From a checkpoint of a small transformer trained on Wikipedia.
Architecture: untied embeddings, normalized queries and keys.
Training: a variant of Adam for these matrices, 6605 steps.
Each number is 500 + 40 x the weight over its row's rms, rounded and kept within 0 to 999. Layers, rows and columns count from 0. Numbers have three digits each. The size before them is the row's rms in percent of the matrix's.

# gate: layer 7 MLP gate, 320x128, rms 0.177, rows 85-119, columns 0-127
# up: layer 7 MLP up, 320x128, rms 0.16, rows 85-119, columns 0-127
# down: layer 7 MLP down (transposed), 320x128, rms 0.158, rows 85-119, columns 0-127
gate85 100:486554517420460495540534525459520502488496531433468451525492512444510479487554499542490488512528473389482448468484553536440453492531496422606488538504465457581477506507451554504565551532500517512474528480523484445524518469468473566486526477567552424425498445494541520428432438465500495518461468532490511518499501545499575485521581508525519603528517484482480501567456501509538465470480
up85 096:468502515531544557454491492474532470425583561532530566485458483517496474505529483484495513433470518497505536539433499438476476504487489539486564502450541422495520426551491442477472424472548452543491539535452545465519475508441459459513519549501484464536524545485472522503522471460498470412572479499517522526525524533500586495570564519471500519491541487612548546441567514454568511481426
down85 095:415517505525523495512461508504492456442507456540552530476498509597594369454541476536543536474474541521594545480502503417481483487548517467487548524548583532533567525446561458459520466514530478475538552568487509513486497455549525524536471533504473498464569558444538571509516475499457502549525511521484543542500460538506561499485503579486456468535544463482517531497483471513538539535533
gate86 105:468490477506623515467549599504518457510515506526527475501505483478534506453544451573492460521546420443584542548418516580544455493464523530548453505531474513548483554502473466482487477612479520515418495534541517464486548469531484507460479469506554474542478479556547500459504451494506558538455502539473474506467548517533495501472568551476485493477502514472432547493528531530505453553410
up86 092:523536529520472540486472446478518500537467455501494454483525524461447411501494524464459471499474520520468457404550514476473549534489484538462570423452548467505438455537553553472538503468504443514583526482496459561502523485527493458455451563472441510463493536463498551578464527497487464422507529479536535516446491508433495428477447478486464481501541460573547483477525473511452580439598
down86 097:482480488447479507432548484525543508563475494438488456506522519542560464463521488568478545461459459519503582506461500476502511471469523483519517440499544521513486452472494565461497492425521482513500569450478526493466454553523489548482564496522474531473469494497575721435505485486497460490510504506532550524497508520414530455481492503515527449582510528486526508549465552484459549497509
gate87 100:434517482482535585596558477513448513532514486458504498549555511398554480468485468463512507482507522509547494462519583488539464508524435549507461548547471453572432526485451543533548461499450515526462577464521494432490514567483481430545493518589502477486498500496537506527472434493525481529479520480482483530576495525474424410485540471525537553438481531544539538539489524488513550550466
up87 106:382518466524577547468396537398449534446503452517471508463581557535435532477483522474482525493517491533501536496568439530493464513560492447547409512481475494501460509487466527477464471493521480553594512477505471494492519491451497538523481474530538507458466466443494483492521523501526442483452552434452440464464489482459515490510498384454440520452495519472516472550496466527445493525508
down87 103:545505452453584466514506456531518530549498468510567368469572488453528483404494505482462529452520519468530493506490564547456433516489521554558489446463494493506512501433441559462469434497500503573521468558466478461550502460459498496486474470525517495547473491498416470488502439473525536469486580553532495488609527507510437467528530490574484543532488561495505492462551445506492512507519
gate88 100:491500469449547525486452552566505554551537439458440486493519512479441453520541503572522478560453522478595457493493461526547482521477437489509471499481534463549516467453555519468444486508438526508552519391499482543552499534516514519556508491510551551500460507540564477456482502466506524531479529447455587422506462487479489482479586475523500493563461536475507436533540499403556528472430
up88 106:508564497441517462498464452483471545549529476500513482530580417501513476489521540560496459516436515474537443466491508496520492506484539487546500425590480439525576483539434546518466514495484501626527495472499468472532489519489528490530515509516561517454521548453468486418429501499505559473558559532527537455434438558491550539486530501432523499546456469461583538477473529541459460518439
down88 103:543531509504530501556463517475493539530531518569539586518493467546475419470505531534471473481451541479588487470560537469521473525510489558547492467549480522488484484524444536463532528501508494577457506463522516497468509499485540472416541548480567566501470606496528347436463465553492565501471536487539550526445520522518519497502539510453515570530450436476483550463490541487518448484505
gate89 102:512565461570614577533503503464479536495557459476495586470500473463503420457548481579507477512486489474518494525462533469483467524500511496481553524513472482573556542481534526447492484479490555555511466536530450493508420490538483535455498487487489483456563490515494542566463509457465544522439537518526541521512526464479537486430599552488519533552470552430482479570459574525477465423469
up89 098:503429472503540552495546573510461441484369486546451583547502493520455542567481485452506465598525482490489435550443484437510518465586482508537578589486551500557530511491484521482563468489482492478527488495493555523464502516522485527552516497551506501534485587496548487494449482509497468511496550497464526547599513519477457532469538569543523516510532499465530531558542516491456511449466
down89 098:486485499525443471462546481493507450472437452516490499445541498501454496454460523515529494590471648478455501479456466450481560504570513515484508519460484524436523431509516500532524522394412536419526555441492541511500515437457492509520528453580477493564420560534486459534517482483474503497509495493484550468518468492417532529569519517503466460467538476499488479508523462466567541550498
gate90 085:501506592585501539497509450560511449480489441476463507524485466455496589506575521532548534609454498532508428484502424479427514515467562505486550496483408472537465483501510485475500483520481518510485523462521503460491478501500495532455511503527461537533463552492516512547450496455440535496540462495465485443549543525522512523460488504488551512556487425510592511564530578583470538572569
up90 090:489503500542463427479488519451498499494542478490525536442429495503516536507465506479505521528512492470562480533560542531477571524479424544550488527500452416455527576403502433520466515507595453520453577474455496504457415517455550510542495389478513528462471502507439494472538562525489491497527540532445486536553439464461450531527531557547571513491506477496453500489550501472441479443508
down90 091:564483528495524511489463473490462505514499535471535458460520484445506475473505508527497452504432471473519488423524493505505492466451464499464538504557514482594464470536530508400507528445474492451553505466443471451508554554485525473518501491491512542443483512512516691395511480474477490445531524507511538486403510588497446507520488533477484499519540539440489454528481468518565520439456
gate91 100:459520524501533542473589577455488530492482553558563568466443490548534429513521457483513443420500496451555483480503516500521474530499513449552528519477453499476503490503422424527582532497471478468538503561437454539460562507538487524479446520552562503521490490506548534384485504458512449428512511445465456475518507479526530582490532494447524539512516561536496520540445486461471434545493
up91 094:513487518402459490483491475496494555561468528495504470567513449440548558500526522470479506493550569491463473425453472511474465538464485478444514573493463509519491503480488557493577516564529459496439510527531488409465541474461510550542521553451490549553532516455486516502558379537484582488510474498514476551484438517459440532507556564544522453447494478471463492534580454510522453450496
down91 098:513486459514478520524529545500528492474496451540482505522505428492519450577493524489444496441511465490592434511499481574476438436477533523546481478484505511575542510490465452439573556488501445473541492440581480548413451531521502494437494500493516461479474540516485434478440545541515487397457489571488461529478459455463455575481501547586473548528506491495535509509470441536510553531558
gate92 095:465525536516506478490411532506540480537494494443490557495502527499492476491603542492473478538415535491549470427507495548557482561527517491476495492493518518508487515522524505430484504490512540493520532421487578468462533487499422500458490436489428491492488475493556543482575552436503562507477545440509538473615522495526492607497495518561568450508534547511494495488509524433496403571470
up92 104:576482467483526516506511513519480486485535513560468500530532474526381516552593504540472463486512559467486533568549494478508449517492463521511451482517513573455495592521461529488544517466525431552571509524544439503507485520528596519527451499540570490530490458420489531451551526483476467481545515509486520548578448499498499506557482475492536507465543523509474433602599462508494547520523
down92 104:458473423474424541450469490496508446532547532531500490537543555453462503455492498513535465499452504565522567531556479486437522483517456493471433532549419443536446509511502382486516541509508488421533472574548484519436429433552519578547529481428507475494552540464483550485598503522539512535519512540499491472527448445509522505518465446551536499499496485485504506562522555527461504512509
gate93 097:460391614422532437463487537566504546491489542616449459508454520503527448436437475509443496456512457548508558524465505539476473477474500578511484495513509530438495516418480507555538516548417453481502493503530416499500557542516514502505542464537492504446491516509440510504548505512522515520464459452503549514478503505459517509526570468492540491449524442483483516418552509553513469497531
up93 094:548602455542448486597502503467557504460567483458433546480513457429500522441481452466504489549538499495524529493531489460472584531502516485530543534456471501523498513516524550465513446466518498499514560528518535556532500480554493487535446561494439473518477521454511500461563516433412482497620518552528433510523448487518506429474508465494462486585477552573517452494508492506531479566515
down93 091:489467546520470482519496485499513465453465521522516475546546463444511484517556456545516521479493420528464438578540503516461463384475512503492471482484481510648407410455521557475482523483524567498524536528529491486459535502470531525483493479522535514498499507523596629467482503437544478474464498484532553473521531527481506485490526498554488467527490514546497556497555461526437555426489
gate94 103:528448446503498429563455526505522463511460465468484415521501450516537426424493516531466568473549472479475539503565472496475539467521496495530526513554493478498562498500495564533551448569543478523563467504576500580544502504529516443430494473508455536464514553453426538475497535456445477522549515572511510537396464499501544504488576583522505504509580516524459550528532534543517518507480
up94 107:512488477537492481525516434502554462513558492506541510541470459468617548440505493505596538484468579494385514492513517496536504499486433532445475462478482522463471490504500590509559547518576457465512506463509470520540544471520516478476498417468475599512522484533462516497560478534534485485536466562443496546438499482530459462444528496517449512496464457456499461443407508451565523514471
down94 103:487532519439500489509525583537469530472545504507512524476510549490443504530500537498425437515472474447505475523477563530507553507526577490455512494520473529524458490497456408528479441509369523472443486492461501461517419539449545406510562538499579507513429505448480439495469552511495533435488434460442495490498557530504495440528485463466545478440475483491425531517508515470488468586511
gate95 107:436521524538564489516534462524436530538487464505511559502499549504533481441509515448494503486457466482486473472441497473476416518511531511432509544509510517500519484532558504470446476520453489439474525452507595455531550534476463461439496491497562474480584531519523542498480556426519576506441546496398525477550470555523468492441524514530502554436553528445562513602499502485499435447436
up95 111:498577506509488471466525526462572438514461555550474508429525491547540571509444488534471462482575561478518519539491560557430507464462458479543486552528478502526522529514511477450552486472520470532465529496518523508493510568489469541520518426534484462520468500471452468424524468543481469422473526503537420585449454480507461464555439509563535481473486545443549479501475441519493625503535
down95 108:492551508537547491476479558520536536525483496501502488558471493552523513495429498499413471465451347499550482460487483454509451508472447519588500487496471508446480542538489512478472510547517491524472506510489463461485568558513484545465480483545510515536507526457475567536549492456456593509484581557534423523480518441453439511540482549515551506485587511456515519459514437529430558458458
gate96 099:507400528417478461440497516505476525427542442500524473564539488480491428573517476470515502430463496491557490477464499465484515547490523490474567461545547481503526441529484529457502533507463502434572475538543456545494529482552474505481497581519446517547559413486515567518505531415450465477529506539537477513467454476460500445476537503527475496546593545455485447457432523531474461532448
up96 103:391535553522511493521526558437551485543527471548574435469495510492591483512510507469561434530516529459507486589572514504491501460480513492520575464467529482529461560525496543466513471591491502542474465516519530453439526556593528591514513547515438511493486480521500448557484522524523446542512450510489484434427523503491488527557499480480577544449527455478535516483513455505466555477523
down96 105:454470552520470564523411491465573476420579472520495547427361449498505492545573429480546420499429548547471537510510503484442526443561517485540510529514451552521452466528499443501463505462485581461517512527443483540498462550504496519468548508472476511490479489502462590467525509455473548457492430512487516481451455514527508526503470520542536464502510467533500536501453512530464525536473
gate97 090:433400534461587469534510582515446463469519446442451503507506517541474502471517495473454508612533475476509503505438491576514569415484496497500472487550512525509497494522539545562547495534481491513482542555487415521509543469482543497476550499497538514477525499486548505515484504486560559466571605497464553543459505497583498585471496543539498496536472551500516454534478478453516531572470
up97 094:505522574440478476466533538541468496461514480532516445478565542552508429476473483519540520480519536521507512500560493522548498480548465527592512574428560579479449456442459498571484499566586449479468494549523435498537454535478555523523462498427534525522538478455494476493508451499430535459534486420534493463534526542495521549487531536450525495456522532483416422500512534535569524503532
down97 096:481450486457510488506560538582478548499540507484389490495456514457450545485500511468451488507552532530525491472485544528552502513514462546560508511508564566506458472535505395539546503550513457501412533504457436529510450493454482517501418472473470563506431531472525526511520552542453526448484469511478495440491464569473517560486478497427529480529493448465431425501536546511514519560589
gate98 100:453555543424524512427554483450506569463477440561529449470526574554463546512480487546524489407482479548503519460521483507482484443480548516466430470540525485553449489515496521431422518496500493495518485535492506476421451543565522513489509551494546526576509479371501489560475523452562506467525533491462526496510494442530508487465544554461512513531539477531528542579512542526558459489543
up98 099:492524593517491531499467531424468517449512468482561510423491495505543524483504548456464512505531558476544485573526522577497408480505496456487458460476451522486468551493432537460494520525530566530459543516548455555477489527437481568582403453492510534449440478570431456528519534457454476440452483489485476535568504521487532512462461541461518567532501503549522464483505490570512499481444
down98 103:554530436429480429456596552508497534521532459552486421494570570503526463525486488507507505474479440507470533448523433507491483534506536518534494461551500485503477539512490516476496497535612464559484510557385495559579502529549521456538507549516532510485542454461480436588510559515554471487476511454446468477540501416518481509435508523522515547453520495485465573517510524526492483548494
gate99 102:503472459473460472589516495569474498474471475419496468549519500452466511467523502541449446554444491510516411394475413502437484495458485526497518427535554509493477479512508508511543529496489519489502474456481532495496475477561480507540499526454427489469525521583506613440461522355448496528479472471453509499513568508580487474476478500511554457475496535440457471518479481522498486459478
up99 104:559495499486524536541448533523419563456463495443491491540476454467479556527502513518420485526422437512522458494464459423400539638508469549479471494582511498495552483456462499514483507454496522457450492469483574481449509426481446538557477492529540527520566535513477551444496472433497515535475458488464465568493527557515488462460478490496536462473450465481478501562455473530482502511470
down99 098:508568441491465546426537491476465551508497549589517478506556545505479549492465532514475479519501559489515526474418480465444551596507465523475497589482438545460440516457558471502538501608548498506462494485506475507473490510480471563561532481531516515549492463518507392484470525569560482509426566497474551548524539453554485473456534468437510530476471503526488440511469517449494474517459
gate100 100:510469417529579467468474486532516455457504451482514531490544499526534537532462487500488521505509512565553498472531450475508528502545464531502444484459471537608456466498551562576464536464462461488407501457523478516504388550524472488510497500413441554513555551470550519437499513489535551542498530461446549494471506495568450452531550591541495491542583525514529495513451483511508534455474
up100 101:533431529481448496503521536547446449490481515544515496516537493481444518462545456545579508522487500496514556442476548539461487543486545452449558593544543376537460503481525528514446497485503540479430524462478481501570512495516514504456453464469495493533495515557476457566530480447534549484557553536472523552470578483527520564487477534521559498468513488460466517548520418579538431489434
down100 102:489478477470494536474512549496488466580510492486540525541496551472513458459492474506463560553413527523464511484498477489484452507444552494477455491568478395417573494442482513484548536637535487506565547526470516462471532457387527536487457525567539495472538472457451478532460527521582481483479506446450520514484476480477445489464489472444439545532474524504498497427459522541473468511523
gate101 107:431517460454501494390499498500467417474537471499542492459505467543481534548522470511466508492527479482532512523527508509606438452485547477481524456511576479475516557513399515506455542521387468522535572500501470466484496538492480404469428430556502505563484513469477552556485492523500504515502519467459465416494507526437496522514480541487448524448495575526476458446472522505424521505459
up101 101:404567480545518526454479524435485523495508537507530469487516492530534565469440484447472506476492477522504472524519497508438433439462458442618502547476602478515519562552445489483534466522520528532485479524529484445456501494445554495530499508488488545570521534458524476500460512467518556463520538562542401514447533522510514411448503441529490503459527454579538530482511437514570490523458
down101 105:571448585503484478547438580435490580517534541494512441528471501481512490495494523588489467503474324527470461480502522566505476531559526487465480482504480483468517521542474517444497489464558433550405477516493498516529465521523473528525582545441477467462497496523501426495433528464556477491470465495446488488519573512544504498522563541484542500504482465523466549553478515486523524471501
gate102 095:502430476502488482477453479442530456432547459553449509504495476460454548503520530543433451496552536463506525543495547496515479523464512480434541476493557475466481533433527462463469470545484499569458446480475551511444567489532391456472560500482458503580487534486506469468491566478445537463499492521546490489533552511481372497496562482471420473489466467465511548477425504523467579503459
up102 097:549430549508511520429584523518487476486532567463544488492515487475557486484481493439486577464456520488489506475571486536598521537488467540530447520469498466466431526534458544447505533498428573517502507479553458499459471486503529483476518464487518528458449448499494476530439482523496459465507474437479488510497619480499424508484450488551482467543472488491504470498569454637450455468446
down102 096:509541457549503431536410500497491492536486488459467468487579485539468484535511484559574489539493587458521506569568470480446583501473522457454487469532531513493508506455583506504464475577516552486510492481547541483481449498489508423486524495522505544524560483438454456513523457526500553562521461528493519547561524475434503574577515539459579482475533471515476569589471496447520535545495
gate103 111:412540458475501451496488558541473503484442517450510453468607504562430576495533479562513485563493456465474565461572512503473426487504512385512531594493539557491492416505498520488496474539468461514483559550446534527536462464539443528491562545454457515496478529498514527507466538476517491493491523494436482474452521535536490496556541489540516462485520562511489466566501544579533531490522
up103 102:449443524532496487581543465498541502518581466539533562438495476486458571462467546524560451487440567550575450452536500495491552547484529479464517462540536505473533489421520493500482484518573548453523440479496505606563430475518480516467476516456478468471424565503530481509483583545567482523473404494491485520490532520478524433548524563512501482477528518489558504479523514450494533517524
down103 103:490531500477472486491493536510516533479516500527443495572573537487496502506567434563451563490547515503502499499542517578473502469570427467505527518459495479557510492457440532469505491508498484538458545463497508485499510515524522522498423589487480469487561548566470605584468506475504563450513498536470452525521514524517599470552416516499470557627481501430505458522505510539544523478556
gate104 106:507518521452590500502571460512451521507506479528507539532531499506477471454589521443523450423535426502495581538441518510464464473497558444444436506594558458453545488547424535572511534487464474478493454439502445517450539502477490489526477540485488515549458521447450545447484523472493589460549525486432499513589508534451418493491499509521548522526496525464472480485502510541514467487455
up104 106:428518498501489473451443454461541546471497448448525427492555491468467541468538477524424540428485510538494486484526461509493491414508550551474543543449525581526448504437538474536475449473548537555504501580501474507490476539453526534527413441443490509463530437585537529502467504522496460459537531486564514461469527540515497489519420549527540509490503426588552539433487508509483506488455
down104 105:503481562436527557456554482499469474485512451589499451474491489495505420490474487472483476529612308481468523507489492483482532506497518526477521503505509516530524456449511473496443488491478485547551541482514444601515538503446495530495505552494502487555480551478450531486551533406501543507529489544478457481510518504541470493461450487550483432484529461503442446524451473475494545440450
gate105 098:522529520544525485505535570451518542503447485434476452396541518446439461431510439487463450519508502490576527508508469576473525467497548530471506508522489534496486488484530469521484572525480513496563488459562457426441495536555514511520442530498487476484520566504492520482499432463448537492467491428442461522500569497475478505511586565550514468525581563566479441449553455527511510441442
up105 098:489546473502484495506490448588483397543475504543557562514512516508597457508533568555559573560556461474458520499438422465461460516467563442537472466556510547517517513505542572519471431491494461464503483505576556548541529512529520486485493552485501461491489444576539537487480450498511534507529500505480628480476469517509573481506517485492484550559505502463538480546462519522503474484541
down105 101:509535484455534466501551528491517502523417422489513492548523545570515461465519484480503527533559439505513484486440464463491511390522497468544501524514463484407469519571475541472527467506524517482536513449537547486475523524513478474509514496534519468491455520552558673479498533461575487460550508540417569489460420519484554513457531537494493450551519536489510454508428547489515505515468
gate106 098:536542557511540530472525482503594534483555460511599551526511516448567459495560487496502538458522496510553484579560548523545520470502507486459462528509532494604470546494460446529523489562503494489485522419523474484486522478545478519532468477582539447515413503472523544476503461518469531519432469461376464528512515512447508519468516550489513465487493573462456403537514479475464498527449
up106 094:455558528538461538530444485474451542483532547548429553455508420518410527501439481450477477584464487509470440430441476527493532485438497598501513502487474451528488490584477534480516544465492509549517538556515551474504530499480515476514528518434474438552534528500501515542449581494560513439475444526500571485462492488569533476551502516464466529451474458460545531528527552563543493461492
down106 095:514467492495556523463525551503533592562535401477519469472494466492474457455509516493465522537509429468517483527498502505544534458526443428422478455454556522546510544463538555434462511479510414437504559597465521562452503571499458469500567484594537461485502501459500546568485525450500483484540475432397511533506473476487491498488482502471521429505512525448504484489510480460489560513513
gate107 107:494510558522465469467524516466491470533528512494509513538522533529482501496622507593520435458529524534512486478492396583442451441541531417489475497488573523521564471494454527522486482566448514440601524502519507494551511487505397513484533506517526522523440489466543510500541560473410517469500557536503533471500484432538510553508495526589488459509531518488447468473455535495550502532460
up107 109:511523520495482503509537473463422531485485503526502577533495515520482501507511516604462455459482495515463489479467505517442493454459515540475420509454563481460569516495499511496546482513422510457502395496492549491500522506416457615535502486449521538466425526468515477480569591514449497457533536473520516482486453408523491521455564512542480409515533485467455444465488443478556472555544
down107 106:553534473516488526501582541432451498497480472493548510527481460469549525490489481460507569429528504450491546468492540481504499516435464525539526480509529444475487495491530486509456524486503499520504534426460461504502476496513514530437489443500552460550566503555541370539504454532520490574414521443508503583498536536420504445503406440423604559477482428493503520530497477505526499502522
gate108 111:469524465459463539478526456403504507488540501522426502568433464544465507503435461491512452486516480455489511494554463544465494546512492504504555553463522496520528496462444420520537540542552466499498441463563502425489500492526467543391531459509500535463521526431509534422561518528502464464589515495507515465419463511484482501499542519496442473488551594584481531485573448494518443477516
up108 108:519491451441524597506502495572459510496503473481568531485575479455440557517457466500418573486424480499510536525546481481535478481550553444564571420513514467544441619517542514447521479470420483473554492513493489517460491488503503503463419529498424498515443522518501479527476497464469482531517496602497495508552525493492464493512498540492479536540513509556454441484474489539474511550422
down108 108:544520480538470429498482483497515508521484489507454459501457498459553479502583565497583512547532521489510515490461519491444486524509468502454466481509524461416502409502411434548471504469574453535422551484509474480525466543531433484523518447515477555509521467524503603477533449474529496459544442396514534493397474470520552496503465487470486444503530429422486518489537460458523475488545
gate109 100:559433469473496437474483542482493513565476500481513503532540433475533486483473496531487534513483503523504596432528565477404616476469521541469511482512460478458491479605485480521508500532506455488492549497568428506518589492519515413427488481507437501502530487459505546539514491502430567538488512471463540485508551460432506503521548451547537557513518451520536529550492457521462544434549
up109 101:534463465497542493523436457485465454397466481483505466466515479537514515538523426565483504455463511536486529432435524403505489514419534509514463471484424527452461521540479461562503520531556439460515534558494432524499555467457496494507528453456480528504508538505494502516432566455442440430513525538514559488516468487509443478506544470478476544460451428510544515476531452506506554442606
down109 100:493536495454454518522492548472577475542539446499523496514485461482466484480463497493561512526545519454592534538561476502447527495577509502551422499504550466569524467484556506482556497445502507571493505487489453504511491565521590532497527535443508523443515543460468401531510483586542552487481474526486505460543587542448481514552516488491482402554486482482457548476482496471497440553410
gate110 102:474563477478510492545518542500467537563504416442562491528576473501467518491490511560489532458550467439481593473470504496442442525542427459531446538516470473527465553532545467503535526537514570483434553481548560576513514490533491575477506510530439611550462526506514514471494457488444546499463536494485462524480451573473483470446557551520489500496518508450497476507518465535409493548534
up110 099:545538535532469562526457476517482556453545507507502445510511499541493538441455437460467514470545497490534506471510563490543535439515431528509463477583577495489521432539423482507472550483557525506497484502443491484473512537473542488448414566587524467464548565568466504458462520523436474544564545476490464456578526469492487439442495559521510494517522428471582468538499520444522500521470
down110 102:486486475504428508500538556488503492487549531504563523526469493536478496546501515461544432505566393520437529433483501487540462495475495482573530491539524481399492496537523564474468505503457451467484473474552494442472587425464448475502483418462488443447544477469481449500525483460547557521436448524469440524504572457490473490544505490470546441521576529531524503490451517499529469391511
gate111 104:474513561504459472456533455453454587547473463557493473458535465480390459575569485481490456510495530465466524457458517449548523482470486501526516440480553501552524536525459480507526512492487511524539481473521540485425477488572540490448540535509474439453590448491524530479523433535522489410522484580431502456478519467527532580490472532525477543526554523516535490439471578542481452453505
up111 104:462485504570519539473548428506429469550506491550533552471529555489512479520521609495540506426524453455426504548464505583511523466473539593432470495482530503472506481454474461524437538517434537510446525451496523566482513428498456520475586470453530516526495497483527489553492509492529458488474545500486488531456575539522488507472580476446454513504467477418497501413464490522420500483484
down111 106:478536507540500540502517456485474587534491415479484537469514491452539485553470526545554492501605476533483453466481530488525475482485457493579506560518507544583488486509466531481523517493445503489480504460547604474530422548512527406508527464418519478541490457562524424481527541471560489494489472524461472534492519440543512499492529460573497559576529506470538472499454490531493520442392
gate112 106:497503567483515509444526501477500480488474572461485498522506524498542484534523481507519426614554550540498441475475535572540429424490520497533451446574477420596472504489502519534490536561450501488479521566504497515494524486540501523499503522532543523469440511450541512454449518504497514534616491547388556541502509471563483527515503550531553567439460522520489497469492532525445495501434
up112 101:467521494502492556481570497525540516598465448544461520464518501547557480554442522475550461495508530495539518507531502494568432551478534417440533464537485541488501493548535534456572502479446544532395520475440557589470495540520485508453531516512519459493543516527479460527573492494490487502469560530455510477491575515463393488542581485513501435458486472434498477443556520499473493520459
down112 107:472458476494485541484542560530462520543485438504537451514511540530459493454488486477490470515437572500596541421587492520531453562504502467481476464473423512505500550543509481484468491556408612474460517479493495479545570541436506538492549517479450492533533462475499432486551505508489476503579559504529493531490532488452551481566468452528487464497442514478397553473522466470441517552507
gate113 104:511502432451517478492471536496533565483514531478475559467522455530461564410539506531540448463444454532483447519474463467417455523529503434462515578451523522489578542481477461463480464525500462484558548510564507490550529457517526464500442456484459538544488478476497551552577507456510488560599428492542531518517536495523521560498469447548470565459507507480494516511494379508552502504532
up113 109:516447478466495520495562537514511522563509501415498507505562548429591472474494548530513440484510527527441491544568532525460534579465463528573515479494481550527552500469461496479545525519470543517464527537504454570576467512539548484534508454510545574521482494493491497496479588544485492553467503516433490560446491476476442560459502528482474483472565433525469482493605490530445448573466
down113 108:546445439448430519511537502541556440482567495538494492400427428539477429510595545477533487499514525504453473490528522518539448454492493489477502533513513528415543537471452503535489514507482489440472511451562519537499542479496509542514454474504492500554509525477423371545532439496450476485458554445545544439511554475526547478460556448501519550512486532522512533477530486513546562520524
gate114 091:483515496580476470507438487588470504480528511468495496490535491517500393510567487536468505562515517448489517477489516526497456436488487474482513486433498556558444515554529530482440422553529470481444518465504505405488588516469417562501522570537476519468567524434538510466475551445512455457490509540434542536501488474479440466489543477508495466518483487455540535526473580563580510532464
up114 093:482533574474503498574429544533455530500480460511567497526465491486466442545569544512456602482514535513513420475473461473448499516475468490467547479538513473532483457582481503497432455525504494508468567529505418497458530434516520475504532529451500510513497573380490471537443450487476520556486436465549474533515550434530428526537536516490494438553517482506553469547486539471505562536498
down114 093:540445522519524534538428491499543458457459518424476500453482500461467447470503461361539507537498557536465530546479478536458434494522499501483431495464509485476518510535475464554538497460532503467471585455486567559484547528512475524526504556469497532458480548564518452534476446495538425469526486407563500510492513504430580512492532435447478502465581457521505466551433495458472497501488
gate115 109:515526473550552524474494488521546479545572545429484471543519496482495532507482464476429466485479523411477490467474471553555500473479551546540442441532498445558503506531462489578522534465473488463496544534461441420464521465527460469441512584592478456490532464506534553510468499439549467448480560521508588503526518566476434483487531461522460481518448496458482464473423508456477484559424
up115 107:531494519507537428527581487467501568502446547448488473456544489434481510483455460423473490503488528504449519496439420564490538428443520518502518469553472471520470578493524514502604460464460469556384462482472489499462533530502506485554522511483465449471450553515513542504396547522512511456447567471471511513511530497485482488527511492444484516447557495483501424418501494463471569521495
down115 101:510530493453501498507525545458496499475467595469521551550506500474534554565521456503477540505530472440508537484466498456555468405491542466546501499550502490441549462521528507532468462536539507490495549505444426542449480487495479513415536532499520499432468499501455453498445510589444425598498547554539478537482492523526483534575523427432507506455491484467503414459480507420416486483500
gate116 112:553444529479535462498495532452512576478439515526512470554491559551484466481515471476423448546552434481561421492498545553433494493509525491489501534562525521520600538495480526535450479492520508482540469477536495494447536507522464535483417455465523482511505477448583551525517515528515562529528478543525573427610572449506497510473524536512461519533490436492464507540446567492481497498420
up116 104:548556511492467492518484457464446483469468480419530456503479531504527531465574503555525478521580497468497449477481507478485502452472492507551511548556507503516585478472523586571506432510444424417551502513471555555553497436589511489476500535521501521488510519537489501476459580567419516516545544478479514560527454463473569529431475461495540515507459412562496429541489510496505481528485
down116 102:549526517506506556510529458499483387435486508484460502467493532524466496505564562507517499425470517471488481526495534508488465469541425483518482493537509445539517517533452572518584493450502507551540453587455477517494482534553487521526485538530497426454453539560566453525405469418468521466467521521491471508490472555540490498440539475525423499557439492510511385513541495475526506419477
gate117 100:440460499546578538491507489462554554562578488461488520465528492443520435448459498557460472414435442483568440479530472538472460577501422527514532504489476481505531433476482473527504454546531447537530453469458543477561485549498505526469559466534567480472502527468521510508540547489547526509518497522507563447542470567468470485432548531441542495558507471531522543489577531473425486520504
up117 099:474495523518527406536583529502535497531558433502457398469463479490530475468507506489564507482539447521455497476494510527487527479557560457474533472483432517487524493509435488541492468515506500459538517446514525503534535461553506474428505522487519476489446571438436482542513499426489554470528475525420446490520505500472579572568487580553550470476504516481548506461545474411435508443564
down117 102:514474502505494514477547538491504533487548509541506481506447449530506520516497483446501574476510518456478596446483508515501551465487486578505514463479534519363482508497481461469517529525472432440529498572614455517560517517567460540509481561495467495419504490545557476530495442518484461496518550367504467477520529510532489558490534468437401483479464532523517484503508499527442566503463
gate118 094:471455506525438456432408475573501527463541473488467425501530478492477536521490504520478491483528456418472557527493503505490448526497514511490562520478476467462477511492533444531436480510450459479490480544558430527545503543536513541452432560477437502509526521531535521588437531560445478498626423523535473455479536414536459487446431473537488509514493490505477538436479559519527474466496
up118 094:411546467513504523482514561501495488540494557529528469490535480498485508498511537518563549511495443529550543487508548516507429524534478589477455451536497560516553521418432490494465525510376463516475490509517515537545528575571503449442527403562501479438529531493496506509532463510479482458464498509620479470513459548500535532477481534482494448459466493501446457538465467437469427546471
down118 097:495526484438513608504489451491468590531525506480564503511439506533574524491514462540484470492494595492505422453586452469535554504469521424505532521523507527471449440530534493505502434592560541474573553517505505477457558499432495528536533474443566489536452519449480420478500615543518506512546470527484516495499506522531509484497546507491482519515492476545542470473499480520467555448539
gate119 097:636496491464516487457461513461454525503501514468494593515502514515448493504575478539490481540416489489531495542449520584558528542533524544433523487522519524551456520486452434507538564477485518511469558436481498538540490496512517454558460495466439581522536487509513520481581467468439475556490488487475507534458429466520479395463512479541505479508520538496439577558525422510485521500504
up119 096:478513534541577501511484539521452499567490423534483473495494562484466522477411496482517537519555560548505432512485564467467474501553561573473453539484514524467522551537524495509483536518467489520540534526424522534472535507509405407455456554486594481585467521492488511482547487456507436537516487481446523499493540509449514417481444469460524463532424506512528532438452512575537475485535
down119 099:436517547497600485537478541499493473520479518574512448579468499436469447530478410516492479491462539484523519477551441509457504453536511555545536520474519512526517495475574470488501438473543469531559540501535577455419505438447423472526481492506434549495437487586423468484532508435512482498497493545511439517479469570488498543573488527446510547478453481559488494524465458455494467466520